config = dict(
    norm='rmsnorm',
    norm_eps=1e-05,
    qk_norm=False,
    attn_scale=0.125,
    lr_mult_up=1.28,
    beta1=0.95,
    final_lr_fraction=0.1,
    batch_tokens=262144,
    dataset='wikipedia_en',
)
Each number is 50 + 10 x the weight over the matrix's rms, rounded and kept within 0 to 99. Layers, rows and columns count from 0.

# layer 2 MLP gate, 2048x512, rms 0.0576, rows 1827-1835, columns 384-511
49 58 39 21 52 50 46 51 50 52 50 42 47 60 43 66 63 62 63 37 55 58 35 52 47 72 41 51 29 52 70 60 40 46 35 67 50 31 42 43 57 42 54 42 51 43 46 50 39 63 31 48 52 38 63 56 46 53 69 65 56 34 47 49 37 52 51 51 42 50 34 45 59 53 54 32 45 51 37 73 53 48 37 63 48 69 62 45 32 37 43 44 52 61 44 50 52 49 42 56 42 63 47 35 54 51 65 46 52 55 56 53 52 52 40 62 57 44 47 61 47 58 49 49 68 54 42 37
57 35 53 54 61 42 52 46 54 46 52 45 44 38 44 66 47 50 57 41 52 52 58 61 59 34 55 35 25 51 27 46 53 62 54 44 45 54 47 62 47 63 34 46 57 57 44 46 36 53 53 45 47 59 54 35 50 46 51 50 24 48 57 32 57 51 44 61 46 56 43 37 54 38 54 65 40 45 41 53 74 42 61 46 54 61 36 46 41 38 56 42 40 53 57 56 59 41 51 28 50 46 45 53 53 54 24 46 44 58 35 56 61 54 54 46 53 50 59 50 57 43 65 42 26 48 54 44
34 51 46 47 46 52 51 45 46 49 43 63 41 39 52 51 36 37 55 50 44 49 22 57 56 54 49 41 52 68 35 44 46 46 40 57 51 45 28 49 55 60 55 67 37 25 42 63 36 56 56 35 45 38 38 47 59 63 58 46 49 35 50 45 69 44 66 58 57 42 60 55 71 51 53 44 55 46 49 62 47 40 32 45 55 53 66 66 67 55 49 35 41 38 46 63 36 53 48 54 46 50 39 22 50 60 59 59 41 54 42 58 43 70 44 67 49 56 23 62 44 74 38 45 63 66 40 42
54 50 40 47 51 30 67 30 49 44 48 50 47 51 54 50 42 56 40 47 46 57 54 48 39 22 36 70 40 55 65 55 48 46 59 50 48 30 61 41 59 62 55 48 66 54 61 43 41 57 45 53 58 53 58 44 36 49 64 46 52 52 71 60 37 49 46 31 52 54 56 42 39 41 57 31 51 63 60 53 50 44 46 50 60 47 49 48 50 44 59 69 48 57 47 41 44 50 30 40 39 52 47 48 62 75 58 42 76 49 58 57 44 57 33 50 38 59 53 37 70 47 42 45 55 38 31 35
48 30 39 44 70 41 66 48 45 46 46 40 45 48 55 70 49 57 44 79 57 47 41 62 37 45 68 52 56 39 57 48 59 48 51 37 62 63 54 84 47 48 57 52 55 34 57 49 37 54 40 49 58 44 31 32 51 49 41 35 51 42 34 57 50 39 59 51 48 53 48 46 37 33 51 56 61 54 52 57 56 51 51 44 30 41 45 46 52 45 66 57 55 53 61 50 35 58 54 49 53 38 42 61 63 66 29 47 51 44 45 40 48 40 49 48 43 45 26 53 51 57 60 57 41 38 55 46
59 51 45 39 40 43 56 63 63 54 50 49 50 40 48 45 47 51 44 61 50 43 35 41 47 47 57 45 53 63 42 28 39 31 59 62 63 46 46 54 45 59 51 47 50 41 42 66 41 55 65 54 47 63 38 35 40 38 62 56 43 48 53 53 47 56 58 55 38 51 46 52 67 53 56 51 31 45 44 58 36 62 47 45 55 58 65 52 29 65 62 51 58 41 57 60 53 75 49 56 40 66 58 56 55 47 69 42 30 52 40 48 49 39 33 58 37 66 46 38 37 49 65 51 58 53 32 64
34 46 60 50 35 46 51 41 61 58 49 54 51 59 53 49 56 76 60 64 48 56 55 42 46 56 47 44 50 56 47 42 41 42 41 39 52 64 44 68 58 53 39 54 52 57 60 63 63 59 59 52 51 20 41 28 48 49 44 40 67 46 44 54 31 48 47 47 35 44 62 39 49 55 41 54 49 51 58 47 42 47 42 68 50 48 59 43 50 63 60 60 54 66 50 33 40 50 59 57 34 29 42 51 40 39 48 51 45 29 47 67 59 47 44 44 60 50 36 38 47 58 51 57 54 44 51 49
61 66 44 47 59 46 52 55 49 59 34 57 48 42 52 48 42 33 34 37 50 49 65 64 61 67 44 30 71 40 48 56 61 56 52 38 48 55 35 47 54 52 61 42 49 44 46 55 50 66 51 37 42 41 39 47 40 59 40 73 57 40 42 53 52 41 44 61 56 47 51 38 63 46 40 47 44 26 48 57 43 43 47 38 63 48 39 53 43 49 48 51 32 72 69 38 41 57 45 52 43 66 64 46 39 68 62 35 66 33 63 48 51 49 60 44 53 54 47 60 38 54 59 40 46 24 34 48
42 59 51 49 38 55 55 42 52 41 48 37 47 60 66 50 44 50 56 49 60 52 55 36 71 45 62 55 55 56 31 33 65 48 40 65 66 58 36 59 41 65 43 52 35 44 53 65 56 46 39 63 61 61 68 48 48 47 65 61 49 40 37 57 61 39 39 54 49 34 62 65 71 65 16 65 52 38 48 35 55 42 68 37 45 54 53 40 44 56 30 47 33 52 35 49 76 65 43 54 58 54 47 35 36 21 58 38 52 59 51 54 57 49 55 47 39 66 37 45 37 62 54 50 62 48 43 31
# layer 2 MLP up, 2048x512, rms 0.0583, rows 1827-1835, columns 384-511
59 51 56 59 50 41 51 49 53 52 58 38 52 58 51 49 37 49 55 45 39 55 49 49 40 53 50 57 39 56 51 51 50 39 40 52 55 53 39 46 51 54 63 45 66 50 56 36 59 63 50 43 51 40 68 43 60 61 35 39 52 57 68 46 45 69 41 56 47 37 57 45 57 29 40 34 36 66 42 48 47 57 47 68 58 42 61 53 48 39 41 61 53 49 44 60 53 66 54 55 54 40 56 62 52 42 52 54 46 53 48 50 45 67 40 36 39 52 42 74 53 57 41 53 41 54 27 39
59 53 46 54 51 51 45 40 47 51 49 63 46 51 43 60 50 55 55 33 46 32 54 64 44 48 58 56 40 66 42 61 45 50 56 59 42 55 31 55 46 62 45 62 65 51 62 31 57 52 49 23 61 62 48 44 66 50 47 42 25 42 53 51 47 41 60 43 45 44 41 48 68 47 37 45 50 68 57 59 76 50 66 52 39 46 38 39 43 48 50 54 31 39 41 31 52 48 43 52 62 47 46 45 54 43 33 58 45 38 46 65 45 44 46 34 53 54 45 54 39 59 63 34 47 45 45 43
57 52 50 63 57 56 44 47 50 38 48 60 48 52 68 28 49 66 41 41 39 35 50 40 53 63 59 54 36 41 47 48 49 50 66 45 43 44 56 36 68 47 58 60 45 63 38 52 57 40 62 41 57 49 54 59 64 59 41 51 53 56 54 52 52 66 62 51 64 50 40 69 47 49 50 45 37 46 39 48 33 60 54 49 50 45 56 50 64 54 51 66 51 73 54 41 62 42 65 58 46 44 53 50 34 40 22 40 57 53 46 52 46 53 47 46 57 58 57 38 46 48 59 53 47 42 55 33
53 59 52 54 60 25 68 27 51 25 52 55 45 39 60 63 48 61 53 43 44 53 41 71 50 42 56 52 40 55 77 54 54 50 54 55 55 59 39 50 44 66 46 64 63 59 61 43 39 40 53 52 53 42 56 42 46 62 34 48 50 45 51 64 55 68 58 32 64 40 87 35 44 49 44 56 43 45 41 43 63 50 60 34 56 73 46 56 46 41 53 47 54 42 42 52 54 37 44 57 50 51 40 53 57 53 53 34 52 58 35 51 46 41 48 51 56 32 48 42 59 40 56 59 60 49 57 40
37 60 54 34 66 62 62 51 62 49 39 42 49 34 50 62 45 41 55 62 42 47 51 53 68 52 58 34 63 49 59 44 32 49 55 62 55 38 53 67 51 55 63 55 62 58 69 55 55 52 42 60 48 30 43 53 46 56 50 41 54 45 44 33 56 64 52 51 33 56 45 53 46 40 35 42 38 39 59 43 58 59 75 62 51 38 55 54 56 25 63 54 63 50 36 55 41 50 74 64 43 40 33 36 68 59 53 43 47 43 62 40 46 54 54 49 48 41 49 58 41 46 40 42 43 49 36 59
54 30 48 49 11 41 43 51 47 51 45 61 55 59 38 45 52 40 44 41 50 44 69 42 61 50 20 32 36 41 51 45 61 32 31 54 59 47 37 42 56 50 35 38 50 55 59 64 51 61 41 65 51 43 69 51 67 55 39 55 55 51 48 51 21 43 43 44 59 53 61 63 33 41 56 44 63 51 56 48 31 58 36 34 45 31 46 59 61 43 47 52 57 46 51 42 60 52 45 49 38 45 60 62 50 50 49 53 51 46 69 51 51 56 53 32 45 37 33 69 49 54 58 62 39 73 26 29
53 61 52 47 32 51 41 58 63 43 45 41 50 38 53 74 40 52 49 64 49 62 57 54 53 67 47 54 57 43 53 39 46 49 41 46 50 42 42 49 42 58 53 60 49 56 44 66 58 51 62 27 52 48 60 45 51 48 32 52 54 50 27 56 34 42 38 53 57 47 51 35 52 54 33 60 54 48 43 52 65 40 59 39 48 48 56 33 33 67 61 59 57 49 42 45 49 38 46 39 39 37 41 58 53 54 55 33 62 39 62 59 38 33 52 41 45 61 50 53 38 58 50 32 57 47 55 50
40 61 39 62 46 48 39 62 41 68 54 51 53 58 56 61 69 51 61 60 34 44 53 46 50 56 41 52 64 55 35 45 71 47 51 32 48 39 50 59 63 52 58 44 68 33 52 44 53 43 57 41 65 51 55 26 31 56 43 60 43 55 65 42 43 26 37 43 62 40 47 62 51 56 42 53 49 35 48 55 45 68 54 42 61 61 30 52 55 42 45 51 36 64 51 39 43 50 51 17 52 52 55 35 62 54 40 42 44 53 52 59 59 58 60 52 55 40 41 51 55 32 45 55 57 47 48 52
41 62 50 53 48 37 53 49 46 54 37 42 56 41 50 34 34 36 51 51 64 68 28 56 59 51 49 40 54 67 62 60 46 30 55 40 42 34 46 51 37 43 58 70 49 42 63 34 55 58 35 29 61 45 58 54 63 31 65 45 34 55 35 54 64 62 52 40 43 50 49 42 46 53 47 30 54 54 42 57 58 49 50 63 47 41 64 50 67 48 46 52 65 53 48 54 47 57 62 52 51 52 48 56 50 51 51 25 69 45 44 53 39 37 43 54 59 64 51 68 50 27 49 59 29 28 32 32
# layer 2 MLP down (transposed), 2048x512, rms 0.0419, rows 1827-1834, columns 384-511
39 31 41 70 67 55 48 62 51 49 58 58 54 54 47 44 51 56 68 41 47 34 43 43 50 55 41 49 45 53 62 63 51 54 35 58 62 48 56 39 53 34 55 32 44 47 49 49 60 44 50 50 28 58 57 42 54 58 56 51 33 61 48 38 58 55 46 45 52 61 39 59 46 49 44 49 42 52 50 54 35 52 44 72 62 58 54 38 42 59 46 56 40 55 52 44 50 40 47 36 45 89 48 54 52 54 29 51 45 64 44 49 42 36 56 63 62 60 33 55 48 43 43 50 53 46 60 59
56 40 62 37 48 39 67 58 40 42 59 26 37 40 57 64 37 46 58 43 59 63 57 52 48 53 46 57 46 42 69 42 65 51 35 57 47 29 64 28 76 47 68 45 32 54 54 63 63 53 66 54 37 52 59 66 54 48 47 47 71 44 49 60 41 59 42 60 64 61 52 66 47 62 62 59 54 41 65 26 35 44 41 40 55 53 62 55 50 60 40 54 61 51 47 57 49 55 52 53 65 41 56 38 46 59 70 47 46 48 49 40 70 44 68 37 60 47 25 55 40 42 49 44 59 63 32 59
42 38 71 26 65 54 53 28 56 33 46 52 53 47 56 60 64 43 45 54 63 25 59 57 42 59 44 47 40 70 48 56 32 61 49 41 47 58 43 50 51 39 54 54 32 39 53 59 55 50 45 36 36 72 39 65 43 59 51 37 43 53 57 38 59 55 42 57 46 55 32 34 60 57 45 42 49 51 64 50 47 66 31 44 60 66 51 55 46 72 37 37 58 48 65 57 51 52 51 39 57 44 51 24 63 63 65 47 63 34 51 59 57 43 48 35 50 37 43 52 47 65 62 53 47 55 42 46
46 34 65 43 48 48 40 61 40 50 49 28 43 57 65 66 65 64 45 57 43 66 60 70 50 45 54 58 36 51 49 74 49 47 52 49 57 48 50 39 59 40 34 57 50 68 53 61 50 45 50 43 50 31 32 55 40 57 69 55 79 38 50 39 47 55 53 48 41 50 64 43 57 63 50 53 49 62 53 51 56 48 30 53 54 46 75 59 53 40 29 73 37 59 37 38 65 34 57 42 59 43 51 67 64 45 58 51 36 47 57 52 40 64 32 63 47 51 66 45 34 33 48 64 44 51 69 42
50 57 53 58 31 44 49 62 54 57 48 39 44 38 55 73 62 53 33 61 46 30 48 47 49 63 45 54 35 63 48 56 53 44 52 31 49 59 61 47 58 37 56 61 47 59 42 45 58 49 60 41 44 50 51 38 37 45 41 47 41 65 55 46 49 72 34 41 46 44 45 49 37 30 61 45 64 40 67 46 51 38 50 59 26 46 49 56 58 50 29 34 35 61 55 59 60 35 45 57 44 44 55 55 52 57 62 66 34 53 61 63 49 64 64 69 48 48 54 49 51 38 48 35 55 62 52 55
34 56 78 49 61 44 46 40 54 40 51 38 36 41 49 52 50 51 70 52 42 55 56 53 43 47 56 52 52 52 32 40 59 37 28 51 46 48 62 52 47 27 58 27 52 58 48 70 48 43 38 56 41 75 50 39 53 72 54 63 51 51 59 53 65 52 31 49 60 56 51 36 73 41 57 61 56 50 47 55 63 50 55 57 55 59 61 39 35 58 50 51 55 49 42 58 50 57 46 50 46 38 52 61 60 49 54 45 46 52 50 57 40 52 47 53 79 66 55 73 42 33 53 45 52 32 59 55
30 53 47 52 47 50 47 69 62 36 48 46 69 35 37 42 51 55 51 51 60 60 53 47 58 45 60 41 46 52 54 44 27 33 60 51 27 51 59 52 55 68 42 43 72 57 74 49 39 53 51 50 60 33 63 51 44 48 67 29 32 45 46 52 52 56 45 42 40 53 72 49 31 65 50 53 49 57 40 57 59 56 44 37 48 48 52 53 64 44 34 34 49 52 33 59 44 36 47 58 41 43 53 49 51 48 56 52 63 50 59 43 41 59 66 49 64 38 44 35 41 59 67 36 53 53 43 46
32 42 57 64 55 50 64 45 37 59 55 37 48 49 63 42 47 60 50 18 64 45 58 50 42 57 47 46 58 43 47 57 54 56 53 42 72 44 51 69 66 63 38 65 46 36 33 47 42 44 55 41 54 67 46 56 37 55 40 57 58 70 60 58 49 56 61 40 69 60 36 39 46 62 60 49 42 49 41 40 67 48 58 83 50 41 55 28 28 47 59 43 60 48 61 41 56 57 42 54 54 43 52 66 37 50 54 62 65 64 37 30 37 70 53 67 59 57 58 49 45 42 58 64 47 47 64 43